{
  "intermediate_size": 2560,
  "positions": "rope",
  "rope_theta": 10000.0,
  "rope_fraction": 0.25,
  "bias": "none",
  "parallel_block": false,
  "init_std_o": 0.0,
  "init_std_up": 0.0343,
  "init_std_down": 0.0,
  "optimizer": "soap_variant",
  "learning_rate": 0.00138,
  "warmup_steps": 200,
  "decay_fraction": 1.0,
  "max_steps": 2921,
  "dataset": "wikipedia_en"
}
Each number is 500 + 40 x the weight over its row's rms, rounded and kept within 0 to 999. Layers, rows and columns count from 0. Numbers have three digits each. The size before them is the row's rms in percent of the matrix's.

# down: layer 2 MLP down (transposed), 2560x640, rms 0.0306, rows 2524-2552, columns 480-639
# gate: layer 2 MLP gate, 2560x640, rms 0.0428, rows 2525-2552, columns 480-639
# up: layer 2 MLP up, 2560x640, rms 0.0426, rows 2525-2552, columns 480-639
down2524 099:395514559522453498526554470512497557492478429508415437485529532532474476447518513478511548470478504548493431536489422517501520505449499441508517461486543553502491562433480481442495538448431465522470472471534521467466455474559490543518501543517432483559503479567549483474464451491475422552518488523513499557503525513547487513554537447423499504556445472521526494446474520478485500491552511522515462520488498492492493482495527503507483416435505520489474410520512536533468441522529515
gate2525 100:451486556488521491442479515534525490617500480409523521472516417467469528520487481488545471532478467516521517450379515502515509467528567503587525500491492510524437545556507465515485495393551518463429466459536478457521513507507529476480515421481446487529484471404551531558524519474516467599489533529559558457527497543440544476491539472561480454460499474481549485520474522459419531518527551480533515422500491508525557500530522403471536495467476458468495512470521477429481518452491590
up2525 101:404463499458522401554509543463456556550422479547430466503444561406509513478542456511494558515489441517338495505480554506431543538488487471487527433438496515461458514489421488474440492520457459540498483525502492476519457501523431450513588518518516541515504491517507512538438550490576458518519486519564403547528477441489489459546539458446514456508492562488489425463499473487509498520460511469487514485427437431523536530415482416420485579506459474477497476492495549508479556547482441
down2525 100:442536527465493551558527569475397508459499535525447503572465512527499505493517500563509486536540552472487499482468539456451481490542504550534543493469445525499434456534491470494488545492490512444534543485463501537517474430441440514525465532412504516516556558501454537459407509528486528497507489521536513532542444465494461519480547494493556459516478558540524454556490420501442482521473418497479516451535503532482467479546482511451496521546477477446576520523487532496424520540509450
gate2526 110:549484429543529554521476541484469481505469484474431480534533458504456473579464505517512526509462518491488535567569554494444492577459455469522520515522501488519526475482464533501516504505528514526453500493468526458567499438572479501538571539447512520491578462454584551447529489423502478439499512446505573548605460444477446497547480457547429469501450461444438457519526576530504519559564441499558552442523485556502475520466523515466494472456511509527516442502497463464513573504508463
up2526 103:437514542530455490467511481549543453492518447469511539558501578499558475486450443513547527457520487413525514520454507512538513493485491502476509493554535462467613477452562488539487527490477490500480535565581489467535555590503527515531497503430489463459527551476432463526526521506521520504481482493461526451514498590582474463538469425484510475494476556548505521504541497512525463515491488485447502471474443500530449471507555472484512389434496467555459455598512503463564507441492425
down2526 100:546441459580537475542399540515487497487504546523503484522426499543489484502493521478492586536434464546490530550555533522463462511570493452500526469530436557529571485525465533513473472536450485438480439510461482474595475498491486481437532568443463511519530478513480468514557496497474492503594483514460485393528520531510452514528485515573508519446470490562485451454503464483511578504567494495568501481487530562492495457481527623464484498436467519603470515494441478513559517472580502
gate2527 095:505491514488466600484375441520543497507612495454437519499489502459473557539533481496478441548501483504484508503497501468533534529535526522512441493509479523501486491510494511512485441506481524496518546460456489574525489536445483423474454500443506555487472545541500465511501540516388495530486502563531492529553548483550486615536481487492500464510432480580550531477491485487414549467510502494453464496521452569526510480587541536505537492525541476502524522483546456505544507454527560
up2527 096:451539465468456527435412500481513496436530479499519491473449427443476567496486433461496472562517540461502531477456425460551590537522497516490528501514444526570516497495504518454487443443512426442563556480484527478433507514457472474462421491538524490568491538469577462518523454583517462469487457567543443545467558482481512514464540529461497421503545511510564519452485476478534456462488510488475540483607494454433512538500486576489472509556554521472509475518564483491481456501456523
down2527 100:519544503486535485441503499498506519441461573557516589416434451381466430584500446430513500503500444501461464514431491451579470544548549558523509563513602491520548484557489395464509498539551499543429542474483490555408503489423461431606434431514529507520549513574563568514505463494497504562491462541471486465522504493463518496455546524505500551464491451526510466497479465462519540505487538531454531513520545475416538567483570538463533469490515488481485515472498531508428548517519495
gate2528 106:518494488519469492436506490598470534415413510470461530537492543466439474476505441534469471517487509458602558410548515439490537551439485425539464476518465539496514524546471582505493497498570548536512427474408526487538425483447514512473551539489498499480546487494551471523492524514578440502515488517514544507469523450454512533522485504466494495522559478459506461459509484465497525507514509514493504543515471509459510514483471529488440500503543552512454519412500531562515482457504435
up2528 104:530405506497474506494531484465531548543514520489486472478483580488475525575497512550434525519495537561472552497499539420530486489430558445547486472477467581480471526503526424459515503485508494518558547502529472543507577525426521477520529475535468457513435526474513457536501486435513522549492528555431487493601537490517545498539520435472518520475472498488458447476573499490483444520497497525501504456525501414517501551467537540561595438479398502509569459503587517479479442534562467
down2528 103:513552457510516560516545484524584485514495430409455492429447462484450417454507500538494539532518530412509551505558418529520492585438422521503565492554549528481544568521473509466457462447498503543498501494413487555518517464496503485542456545539400462521477505372466444576469506502499474439461489511515494518487525558475485527514560497493459520607487549469532496440501477483547507492500540560497492519536520530461521481473539477432508501551586546498511536476506519458503558504502432
gate2529 099:421532511519514462509445435492467485473450469517488464514365571525536495466475568497550479440508498517511526463539545533499506539447490480430479556460491490519489588469598467396485524561513567525455492503488529422555594505443449449491549555538477529470458475552491476508490500526465495497520493491490544522552493558532506519518514519596456475436455515464547567525517533506462501502480549517465460495524546525438476560476498475490540501473480509525470553475500483520455585513477492
up2529 103:509511609529427489519434508530460533511480567494463479514478487500458551533434419510523502483527533512476477549525482456472515497534406498467543546447424469578553547461441461560518546509406534470513599520398454503478574494488490521483505459471526464452452432478400523500465465435413444535505550468448511484499483486527487534497441507492524480513530396486510488484464440451527456454444526479501554552462590519451512509428555451541529491442484492508520503553479535476469560447481445
down2529 100:502464508517488478471529544425433478528469470465519469494521509522567475503509506522619485530518505503561513485519495504478509530493534479502525561498589435520507511552535514580539447506551501524532504575523510480480520430556523506429488478478473556540454485494509569484573497514508522512506540502532502557562490460488482457411542502467487488550472537472514522496512482439431563473542452567417558453468463466500508504540543525505485440511464630504471481472517542519619516555509511
gate2530 106:514544555547515548535467465497509466459513492436515508515489551509472403436463487446426550519561478486475560439575504506562484510493601519493565508482447434512512480475502532511529529503514445412512610518486512521465461411575529547494515520532506489505523423382491502519426476428500478494458525522483510482539553515491526527422495563468433457523531446486543486571532485501611495545485476475530486516509470493442551584528529535485506506507490555582578568470503511454512481531542434
up2530 104:488468530505482500579522602543493473397543515478425549500493574560516571492548532464518489523528510546476539534449473502518573466524536478481523545501533588499477462448480566506529491463533514484488471554474493484460461580534449474605556569548489476534539452443515541525470430531447508568516550524482491482487531455490460507413546485469528514513538463541542474577518436529573525516507530466507505478538468525475507461519476551413525559491484475509510498510477524547522503469463449
down2530 104:449438468575474452464510537483481494496451525472498417487453543612553489481509512451477483492488470504484508526465547530469497524525482546492535403516427491473554543563503569481496545531458545473491526514438487538468457513533467521574504524535518564551523462502502563484601493508484482442551503535540453485506485509482486489474534533480523524486484560524554544496535483476488502453540451504474532476492535484508518477530539535449468497502554484576512518462427508505497517451501511
gate2531 103:536513546560521492466439555510519462517540512482506495467530533494481499491431497478468457480505509494484504519463555558427479440486418490538550498484432495489528462489474552490455491493528464393439486445498472506483503486489524422441574533526504501483449364552578495546524544498518513519567507478501448535454517453499454466502475469498552476466496493434509461537486457458557515472496491517414447536504551516460504462474457489477517532498488540565510397503486510505469538534473495
up2531 103:506480520503496458471553461508488440488520546534533546586522486480573624457500502487477466507547463415585513460458450518507477457538476497498503456540438458480535489471532517495479472470478494528489502539418484521486526530474602516505570474565502526593480520516524500411501477535495508535497451496430466532530494489451530508516530451430526477492484446522519481480561545449480508488470486496511467509511503487472519466630472543457461427399500510510432496471468468544499496481487477
down2531 101:509503513524596529498599553463556569524465540453498501467495537537501476425493470515516563469422495675451492554536506538447489543558487487510494530504464467506471498560476555510497473501530491451527498465466507478477458476472510528503471409548527582512495459491474422582496519538483510506465458579493480540525515476514485492524462443556480506501478556482497475503450569568480499441436537540472531459529536468455539544470512448489542505503448582459491484553542514580532481524513444
gate2532 096:454432490507525435472454503557446490518494453480463495518530512574413461570582470440466519486504494534422446464474543475470505498478482528493562513522514565487462521467495488408482501482482481502535480526544551503508539447467501515425530522476396546565499501491464458505562558457528441541576482524457506458536480445513474507486458523526414531422468498468519508492512552481478481475595509531521499484505542535456584508477434438463543475430518506584497550460462552495558472437527505
up2532 098:555447549452482414496541529531517423428454554495520512474453464464441480440481513526541536533509496554479469503559465512573542498498488505558463489550494466522524607509497485544538403466510492522533472506498486561501439572509441525430533455490552438409516549531532472500530462532472575528545397500486591456524509505509543480540484495492454432495535457573517489500494546500507479421484537487461490483517503546532626519518510528522412479513529495503417532473470542447459466502486479
down2532 102:465500525536462528507513520473468495502477512446439572552509479480480491572539457497585470489501442512515552504441439440516431481522540527443535501539456592527536519501431457541502490562456487480497422558507456465511520457483402553515585456477505534498553532492492535444510507526503454578554577480572507477492548576553479414479478495529463486518471425491434525575446477500493443422525537400509556479520417501481496516488522506467494463512557492539506514525474476558487443505445486
gate2533 099:494511465498479475538562491519502505514438502523576478575487483468499475497508509516462521462451449534513490540488446537465458478552513455568456503442433535568497472602484464497548499483500431464506449473536506492535509510406455589392566561532479558471481516508579509551521574505493492503489525493467515554478532529432589437474490605461535486508454497444543501509497484494449449532458513455605517521484479517508529455525462478497439500459496454522511501595354535511456559454573496
up2533 106:507492485513519494547511543479536517533504543455537512512493506518457489453536524526450534482498554529563478559520493541514431453458433589537487443495464552535513450471497431496472519512425461424474519465503477539542511445498453498488486481431511582514442521482510541450504516517475541455535518526542481419467509434477492568514461511581520442405464485511518558530542465533443523508491533432462492528588455504488530522435526501441467446530440494470543460489512500370557514475463526
down2533 105:472548506475517439486500437479554529498540460472571569545481441508469544519490564422480609512494497491490449517530436521465471495557444509527505403385475481532556451461497516494505570482433461449490432498489524513463501469434440505554511543469510501468452588459540524544492547537494497431542479448537534549539462518500529495547500549577531521486452452577546499495538507518505499533480507522554528531616480478515491426547469479489416471584522546432556447553455524463458493497495470
gate2534 101:527515461490588483462516452550534514493504532526431449543557523516525423492550480490524454480596551443539511470483487513594509553470495635530466490524474494438449510517541514508513511504539475482467501508517577494463520549481531481546545502439526451512524571455531509514454447495560531483578461533488456463641541552486522430468451537481558502486546491504468562482480451542507507567467504519509405514513470552495491487566533479542492476499395439491477504463483527473459564588417481
up2534 104:475560486563497517541425535441500594536552529563483466486469500526505516523447528495497558457537473488510461488546489492479596491524515474400454451498461524536532568492492479470467501600456567549445521431477519491483483460493527472454564525509551458488529510520440477543550461501522509511543558453484487529513523471538482530526444539508469535417498595451485563482512487514435483546441513502489507445546542370528485520515480573489566481465520488458547475556480475502540517426486497
down2534 101:476423498490538508482486516490482475464523447484476505500463507452482487455513479474507469432541501417506456450462482516460510549497481475540456595495527570505544462494437592470475565430524465523495489464636516450502569556537560447497470557542548478448463466431448480472505416551591468476507549550499526457516483498453540533514476561508527533497501497492480492551452495494547594512484475428523462526587552539541502502477468537535491485437477556471496541513500541501522500563573520
gate2535 097:546451569484550442545460560486465541471544518455533502539494508493590509513527520541553492430492472457355482455493504403475508502503526479550525549457491461475472538526464482531521567470531484471471534459487488537531527530498532521510468512517538490472521523474393479513468486497518491463519436467539513551467503406530528470502525537475510499501534449585413508466501509393476472521515531434498490473511509571502470515475509518418496451435501420548527450495488492467466453541433498
up2535 097:542455552510513512528434529524485468506451489482481450467535579519455475479495494521483492525527450552494547472483521537573519479519457517426463544473585429459511477486483591397481422477544482522451488504533493440448518481501516555459432510511468484462409525462456519549466470481515492421509518454554496406450400516487491574453437594524491526467482478549520458475408514495465534523514449574403478502491539481508501462449496466512541415573470520522529577469452503531559491521465417
down2535 100:564427584452519507579480539540501482468538470487484438477565479451497509559492405551523485493470496544503526472521501504493491538508516600479512518478489459506513574477485525522466459479468542461512511495507585461533504446494471558574497430513467541501484594555441533489520509559471515365503512476481519498574509463411442525496466464517519545474457497422563505542414506522532545442473446612435501467529477516561515463432518427531494506531497419490495474495495471526500477558447481
gate2536 103:488437510578540476603555512598550492414487444364494580526473500484504468552455462455454534590454496464547544510463506530487497491565482499515513484492562572507509635566469491494548536461486530547596449531469498496469449529511503491494526534470446506460468548512467505518480525492484461456504544466481559517487555454490559450492498490464532467517547483483507465482475555496525534488448445562464512502512421501434485474456485503518469542434465509474496493498510559462479486482457454
up2536 103:497495512463517491508540524523494508481401459482517472471471530523420538504457504503539446447452475491506496495421522406510466480445534488475509502456462512477593537599581493498594436511479527437482562513562552462462512517474565478562512499566489545515484492448586518487485428484572497486574555466494536468507456559529461555485562533527533467462499492495502497510424459465458481482491445508521447506559499532461514513482519529438433523404507507559461479513486440447501504468525482
down2536 102:470489556455535507478543491544524491479538412529490498537490538480505509519535536531476516528509504462557510504482542433519551522523488443483498507490533548492530525517489500450502530444493438585480524474443519447507561463512454452497507422506477531498504524542487454515504501564526564491490410510484501468532495477467448515480554467372507551514502489465501493551544503466429511492554554516495471512502570488503506454509454502491533543529477469524532475523507454491475467532515564
gate2537 097:510512598462496510537488542481502565552580505482592535495503535540495531512578550562602561482428461462493445481496505542441577514481478542501514540497549458497476460486444468460463477544511526529440433441492534439474475544512434482537500428535516482461510482507504473543538492460524452498493525530518484513537427485523475467508474494467518565542505440446547527459528505462451578512511493572443444567534574432540532453469479559474506593465493520431495533536458452506483569498505505
up2537 095:537503569510404493433459525490466531473564507468433494545466517492521509488546490519461516465476449461548520457547449550479488513494458461527520440530494480414479458495454456464508483524542538570514543520496537483487496464513494500527474492520425480477470495514497457537510557467475448462408537507486529519509509443530519448502515483500557436495470477483539568510542557463478498498446556517516513512487527485489481511447539529499474464561499470457565512429488382462552493467514493
down2537 096:513540532516545492497473509488515573454430504511531517495516467512508495465487508539507483476548485453523492459485514539565504533472485537447491507530439501463496506497506559486548432566443506478558485490506501505486515550492544475406508472501520528538571500510563445451490453545569522527527494580554504431494583512594524513494424535344492488538529551466474566542509520554531456485511517548573491469473554455496445481550541530487522531418475527519459598457447473480446511480501459
gate2538 101:456521496436546454451498499501546554486539542540493501513480467532515496548481492452474452516495517396551442552475484503575506477524528522506540494471495594489486518542521472570475471435489499508518464521450506514504589492442506475497454480538498465467507467530387536511545482454449484504491597491490472433573485478484547578522473511516498467476440485516496531466525528545517511538547496430549560452474467556604494459533537496451496512515545444440536465475516512457506505515514459
up2538 093:516553434516454452539484533460503514457543555509494504557549534489517563497425519483452494427549526514450478535521537473491558512465456497492499505540486526493517561539495482464487575519536481522457475519503472504386455407477549539468492515449488507530476463576554521433441478566622519520525477529534452521499493478505415530432534433406526475518440541474455474486522502530498519443411572468515472479512470535556536555468598521492466542528509465495523521465532448449487531422456498
down2538 100:448449499488465493493422522585462527443422534465469548463585491501490494507499502504470505522535496503478503490547514434557521463451471451500559438436494548490465475447459467560500466533481551496455484462525488468501500465458431584417579552528439448550455513534574491439519479531510556440544517491471501527503518499510447428465517561476506480527462554524440489421518460550511489515549490506484502453534517539484462553484436492530489537510478537541546492499436478417432487484422538
gate2539 101:480510555516523452545494607544520489438473475447477559467455536534476516476477493495420470483535535490481452457528501445563503548513501499465469514508415515472512543512442565453616514427488540534542549568551546507477516536404507502428542438532520487526460484539517568540423553532461559515517531514484440552436467501527504500531544521510486543462505518529475531477527520500451540555488585486545479458451481462486485545507522447521471489480576502511603422561477536533529484480538513
up2539 099:500557503535490501469468537503530469397505531460441528476491484565530530453433538541507556561461481530510586556513537520431573538524496539497481497467492517529520498494524535470531473552470530487552480466514476477421502514513524394569525530497532487518488470457516547468545556526526516575512532490515543482433546485528538474429483551504442535486472518585488505513537527482470474458531504450488497470432536477527498500532426484508421484480497564554465527466498545448513529565498459
down2539 102:508500506494507427455538513486454540460536497516527472494471514508533547547434469538559487517484493547538561534462468518458482536514514481504536513535480527519434452482459483545446483544528512430421450443522494471467554458527442512530449543598485494481516490479517426491508481486505525482463447419568497511554500454467515437526463467509545511476519530473563529479501485563501534562544440525573509426582474544451508510561490527432500485418464456547486511489505462493523502458499527
gate2540 098:537468500497542464493472477435528517513479441527430541467542507527490574551504568489444523457487505499423495497419574431572503556550416529592461492515549493507467497483608528494490441438557541492524507468480458455550525435503457490533464527400471489475548600480584509508478536520525494464529527492459492499477530529609485468496518476487464472542559496461501493521447500527470576496476457476492512524458500483557491449560482437458437446444510512472480442462505428501486544491571510
up2540 096:496358510553483477521533454477567577555493447499444477515548523477551544420485542437484489490499460461478454473519490550499429511559459521556477490498463518517507535550536463534441537441527486511425487460466503478522494470538472495545500480436575568477490471486465602513462438488552537532538544422446545503431511507492422470561470466478458515509448528459498469541495493502433590477502486531457534509442461505503493443580546453501465504479547493455464506541488460476556555487522574
down2540 099:508411520508446478466541508463516477527515449556473554488523515516458507479476513494506556494442462450495439547511498541504402443558483503532461560537545504516523506548487505511477461507537534522515532470515478438543441445472534518554512466399474429480536518499539540525545415472495493460551510573535543492525499442507494538524462479534429473544529467506450508458480514521478495541471512462512537505514518545528586440536561426454440475454507433486563471518519442485461507476493554
gate2541 094:441505498482596541468567489426499493489514517520523459493454500524538513562501420484539442494488495510495500474504509490586499467469435578439524500504518498454498484514491529452480466517548523496454465490495547453489511451454448510553507520459445467502500500517462583476510436539485528451460544501422517526565501540504533494483434534478469474464497525481469490471412533481493534440522495478474480467509508533524506520602471446479528493503519478525459546419444472511556500475510506
up2541 095:547481444490428499487497522470462559566515552520455527552554500535485544507521562524481474495490545472534568555552554501502494499457497452567488442509498551518534506542483540552548477510547467512494456539479429496638509451515511514449477462554536475516521482550585477558525515477516489493475458450509502517482519469482502492547573439454486494497508475513546555519478470503479458555522491550560566497458473471446565463493513530489444486567577497463528492515512481441423503495584535
down2541 096:474467504542444393584461530571530488510445532517466562540471494558557431511507528483471481496471535525459542507487462510452505566491462554503496454464520565503499478536445465482509567437434549551591498516537505502504469527554508528496427449473617521525514476461505448457450525458516489570424503573483462464472512525423573469564507509541474527520539502503509453500458422497479604549569505508478560525482538491449512484567512547485536513483516497469500490458518491497455420505487485
gate2542 102:488494494508520512481509477566480499434603539457574473495538528496591508575471456527454526527479509481489441444484505561594494528494407509501463482505463476441524531478439479561454492536501496567506520443505464572489521439503532431525476541526468520489492506536451569568573571521473500546490509557457446481499533599486495504473519510460504520429469497475499508464540485510476484466527472475402466468423467497556513496551549502543462521524456523454515476465513503518608474468547524
up2542 102:513501460467487643498586493554491535467497470450446490525482517451549502468525436521481515496490523466494476486452501458502477485407530517481543514472507476450590509528439568505385487503513557514483578551458479562526469406508591559526542453508504572483549513523480516502491509420490516472491571483443476515511443462533473514549532505484506519458476493503532516571458470501497515549510493548443479481618488546505498518464564447528517476541473513534536546519444504521538450514413493
down2542 101:510519463463454490478510435511469461536483519468438504538480475542422505448547441499600466515520486478462539566468545487509514532494521529480520554488528518550499531521633490456528543518519550444527462500510511572520476495460532571475570474540540558499556446477512488402565458459481470479453466517523513494473564570498468521519520367547532461542452481526486487531545549521502487509411494445493479502543484493443436534478514435495472456499496446452528454544499557509518505463550492
gate2543 103:571466475479540570534533506423397498425520509528484559480453531538485510440469491499455429468506527485500480572510452500506476448480399494515478439454502479480504483570513465558478475480418552463534449458568491464524456521527455485499560533517520458510440489532524551500488477477446496518498481491466536546512502495457538516514524490442477472451543481488475408590448583464579495564515425510512459558485543517481484476472517494471527453535515511489545478601501537483489505542456428
up2543 102:463496519498490450499493492510542519471488485486523413545506537514469461504528476482482516572514530533457481458534465397451525482466473440499517475547546533452391516456591471489485525471552461450500522492505500512526566547474564478493483443475449449459517491443562524490513433603517537532548467505457527514548548515543523518527461443564489495519492505460521491420542517537490491547528485504521458472468533463467531462512501511436516488504541495562517449475457452490490489465503590
down2543 102:502460551463557534508537435423527518466521504462511488462532485528589504494448472532559459514476519511514453587516551529537585528506513446539491513460542487489448376470538586502527488459535493525473614470571472513485527482526458531527467414539500514480509487467502484503485569519571441477513554469424459509525567539424494466538517515539517472500430451510498427467434442493455439523546505516498529513492574542524557564447460542520496483536525549470485482494522521480500527482469479
gate2544 098:456453450536515533421510489477480518428489428501473436523495516517443426533473468536497499516443513517555501556481483454526549492452425508518536489552454470541516456492463525501525504533580459479509479468475461507532526497509511482503449490481492510450493554551485490433554390463464491566476489503492499534410533444565487437410467582387542537473494491404442461454495453472565525504527485504506470479548536483511442464424502450509540507537540584470511529458442543458501563521465471
up2544 100:598587519568438514524476514471433485443525491475544507414547512553523429450533554443573535538516489496473446487478467526536468469407523546513528487473564466526455450576577480466535510489490546545490539530576459584450488470531498513503555530549532486555531490486544467523502507502471569489493542485523462482527508486516470532493457521434527505462479519509471497519478429546508537538477482529552541515477421475490531603530499558479444514524564487498464499509437556502515462542381503
down2544 100:503438438480565525485502526427524458469522497492473499517483497496479515459510491476531521509516515523450489498512481480499473502449423477483505482507501524537472429478457486470527559474533448430448551431477475483468519411512506549472545509498460461514487469437565480547422526589461490440439497419499579490494485538520471537568497509463512523499489407430480446522518476542509504518482485519527469464465482563541478432459504556487431456515522463466427493497456503511491547452479497
gate2545 101:497535540537479410489418514532529396472547516518538490516488505464530474479437529542522568542501501483462514475510518471504507537524507578435513472508432470538549550542469517557511488533501496512501439495462553534585509496479529506484466525507522422437431493545539525507507421524516501493552476504474581440491547469543444580486484396517547444497518458525460492457452543537472507480477490526539495470469455529518517510505429513450476529531387476432473511532481460563469525543521522
up2545 099:474505564512526447513483502496493475396466514512503512561495464427538451563444508471497501566546472450422533505499484469540527517478495490452531463508486509567484450509496567492481537518492547491530357494518494490510495468433500509444474570549478559444511459509485559481531426509452582448552500531438521577487484491532520559569449461475503471546496536573453523524470413527477469531538564555564481550470502478461497514456420471401481408479452509457443501481459493513479598461514433
down2545 101:521517386451555493618445501511437569429413535482466505523490484541488481531470395582500509514505505489481566587553438516478549491468511436558505493489449523506443516482458468544573491572496490471532468493529454504532388495527538500538490496522483528464460505497551590442410510540481567476591496534495471527519527436557442448460481549496495556500498542480528457468429430481431516556479528453548548511463474477544505515518489481561509546527523440458505484501493577539485469497529444
gate2546 096:495438490530559433594453498558517524537544550490550494503489488549587508543517510504430517547571481480491482533453495530534489452467484586529476487475472475535436464543500418548513444562541451498546550563523500463551521552486405549417480467589535448491517483511508489530489484472548514504473435442524582413479532444529597497542493517478519516454488453543463488484574536494499494542515481488482443481515460447453527497544546525522554478507487548538454518508488527437527450513426459
up2546 097:461465454503481521500493491510490499565514455450545530505540508545567486485487482455476489510568444429422488492473495537568557494508565474492519546478456465470495474505491465467494466469583427481482499557515520525447477485505445461509527514496515549504445494518497487510542430544547529465512536476499563516602499510493509548519470521492522443550489447493491586429582464491534497545533476484552485528443437495479411472504544574519552468466531463524447450567503486508464462528501490
down2546 097:483514498501506464535493431538466463496498441508548515579518544460466488543528439521408515501539549556497452485493428508486471547501509531527432451502493524556551458533584477450553481500495434519595472527446468544440504544438527510511557473563499503501440492533526537490403482507537502482491510534519478475492501520549484523530435542416488499526489512461558549470490491528505511530472444443581485449503462509417460490493475569458546484480429495516521484475454515432558525514499493
gate2547 097:471507493496476549490462575424514463521593517516475474462482489517471542468463417488564472515498545436542495476516396489466472542540442472579487514542501470484477445466532429477477466483480505500525500527481526509536497531482497439496563512532462495512564514463469492523467463433438425540507542461463489539499484531561453478433462469470514465460462510399490545495525504575491453582471449521598494537502495551512504462486503549517501529572446500491511553515545517497546483537540493
up2547 094:478537550442488535485473540536509517547464536507541453512486526505524480481555473554449541449506551479536543503521550547501421497523437510459480569529488504505547420482550516572589495498494508418577567539514542480427539547538472508534474509482555454513462521496535454535511519558394501517496523473571448506513496475489514470490506534501518478542472492535429570577529563540504519355474509492511512463451456504451433531473557535546554491478516482504519485462466483512473520495460467
down2547 101:478500457461510514496460465487516467486495518504475449536470464456531486495495512512480493488517482526497502527475455490485499423467472520543433508479517450506490487490524492567567497415525451523512488528495468409402464488438526472485518537494459569483428546581428564439462417512529517492467531514506549527519529544524422467514496479453509526559480482523470512498460447533537481470576439524536532517537470488459506459462505536509559455550548466481537523525442555470492484540485495
gate2548 100:444518482601471496560428475492509459524555502496466503530518449519514489563639569435529554503525505486475443474486482494514506558587545504487560517536575434452501495499461461512535583425458513538511539451455535533507412510447516562528555518485491531540457535433502525534585496505503508527527481500510474510475568555453521474493537426481526482477495503474486497520477514418472570459522532528432446504468518529497516497507509455481428466487480566447533550508526476502536476458512502
up2548 102:522518536567537489555504526480553457469566556524580462421539498477563443460527521494513516548540507394512516483489438505466512521479454493547494457498510492509516414493467530440397529516422476414500397470460580596499503579497526533403478502466481449562452622482449548495437493497573509481480471448482476532522483454487524477487525517497519527547523527430459528552523542482502506480469532494552501517544476560502493507534552527481487566505468406469500538468480552452527549485513471
down2548 100:482498540480554441529394462518458531472422476559554535459518521545527539456546431450520522521524510430539543545539458391395531514566531535544524513496542558525518488523490503512483542437514496460470474418515552513510553495470503541467466471502559536531533504464478558463492563544515485548528504400511491510570482540441578570466513546481486459548518496561472518493584561512506517516490515528435501482490506480463547449495526460518463499485557446536451523564503520528534507488525515
gate2549 104:492516503449449507479516533429460566478503485536474532491525506541565452480470455492524504495509487582473501444503545474569534496555494442500471527467419454482457523503533483509522455434528529438435504467508459505545460472502492473523501440454505465463571426527473474505444524535546469393502466449472464603539413495516480506466529505454512480572505495464468510480586450485513504502556569562467531433529432509465459472494488538499505461529480522489480494518466496491481442527593483
up2549 102:522496538507489482546512573506495537520519493524475512518488567471414486445502557518548573467500410550496408550541508593507460414484522513486475445450519525508541559469506546476482481528504468473547518496498498569479390540462453546491512537561557557495489515526552469465486509506650489499469571515486494485470475491512519556477514485475483475531456477468549485425574515451452509544476530466424503511508422475480495502463458439530496491440525471516490486523522494454529513560472530
down2549 105:525505466466436534592475515450454556456495513475501523521478504491527574440508471512482524492559500499480472507466476504456452435507393517476496469501415523476488525492535513491463446471493546507512580532478521553459518496485520494490536491495503517450498535500448441436447567467588533449518488508479453456464507528454489438475499463457456491548527536542425458563530556457472436525492443560456499513556474465497490454474524543500492549554497490518497482493452402456467512490496483
gate2550 103:441479497462465490431470555453540518519522505458503481576504622442515444531556567501482532524506575507504459498557501410531544521485536525588457491528534519420541613532510529555525479462484536525445522420521492556473598537409443601470506469538495426555490416582521491484541521506559524529414578508463499483514523457465509521445460475554470490528499534453459426536504517521505527590555445482525528510503488514499488509449501493395462479562477464455565506548543490470501433538475534
up2550 100:557494544446464548473469553457522527512495459514495552526472550504472530453590533517463544477537535522491564478444521481498496526520480541558456463492471514455534502504547572410452559526510516500486477479460545458493500468482502467547491417470562555524541459494443528567583530491490485481471423429466601472549421504551529468487523508485545484475501472473495474519590513558506545532580522511521509467458439396482520500484476474482540520548475476477488502454550535495512440512443480
down2550 098:569513492477445591503486510513507499491458501520492485452492497498492522491577466402522541456473476496526494533535499431537518528569539551455474584484455483493493491472441562541505551509559527481464453539512526509456469437511458503492439532523473467542589485542524556528574516517510508519509482481489516558494523438527529537497510529545524522497550556581428520593493488588416461506439529489495553492400487490480472439549450537489463514519483405525479502512512524504534485541551442
gate2551 109:452534444573393518465505459500499485397415475488451512490429445476475481446513544587493587563474558481515475439506544442492479442458551555553540508487476469502521506495458428503445527514486540399546571514440504534428515493562467496505508496491482516515564552444436565501570510489527521472557525459425431524503468517509533463497459445478458455469522473530474450498574510518487567569457467490475556472541492534510526488446459474530478476539506485483504486557498500462481527499460423
up2551 103:497508517445554535518502518511442508517513525458583516452555528573516461551493497478574480441413579487500532496543567490477498567561539515512468457555491531461449454522477481559491522465490513452486523503431443441554445497533526492550478455506446514454448522414505490530490471559517502479576511540405572515526485479589535521504449567452521496518449474532460521511420506485486507510487531574522494509547431533467474527491511469576469478511603509421522503438444486514535472480527569
down2551 102:424381506475474491587504498477497543513469420498473467463526562488509506490529486477591502502492518520491544454487514447575585465466423489405477490542424488430493540563474467478529437484508525484492489552486491471475507523442460466500513523466527540504455547505516541463575509471459445515500518498470478429493509475531542540553456587490510498549448520509446516460450506489488554535486531448410555553560527602481494557470583460489528491522494563518511442483554534485475540491484554
gate2552 097:527469511533538458547478580518544379547501501535501514513542471442463500446516493466408531567591525528535521499479514478539456506527460574422446477559440492460425404490495527488483543405471499479486511507514488511507446480527464514539605467535491557520482502459475518507467457521511537444501475504520513499508473492460576591534521514516499529440451556527518556468492503517561412493517565538534560476516471453485509476507538495546505457461504463514567453565405535541514490495456529
up2552 100:541645523477544456473491492429505451419541486498505476437422515474475523458492498457529459488491499513476546503514508547468484451464484458497459450507494417525516480490558466510507508507576472553539459486493416472507497561577477576471479508498494522485613401504455478479513471596484494509471482504503571539417477518490542488580520450511456453546519475481510557434420490527498546613477468492449455498541623547529468484547483484475525486530587537470501513463529532509484459519490531
down2552 099:480486480522494479527435480502485457458508447511473489482519469464481603522464516457521529477509463502465527585540466392501498509487507470584451456514510492463578505533605508445493470566514508526492437509457506541525482546489491535484518555520463518494442437562499494465472529561546522537518546514551483493480474483463445509434475584657489497516489440484463449505473480543504556470510526499492439427534521491504521529530511491527534503480550470551490491526528511533421399440482459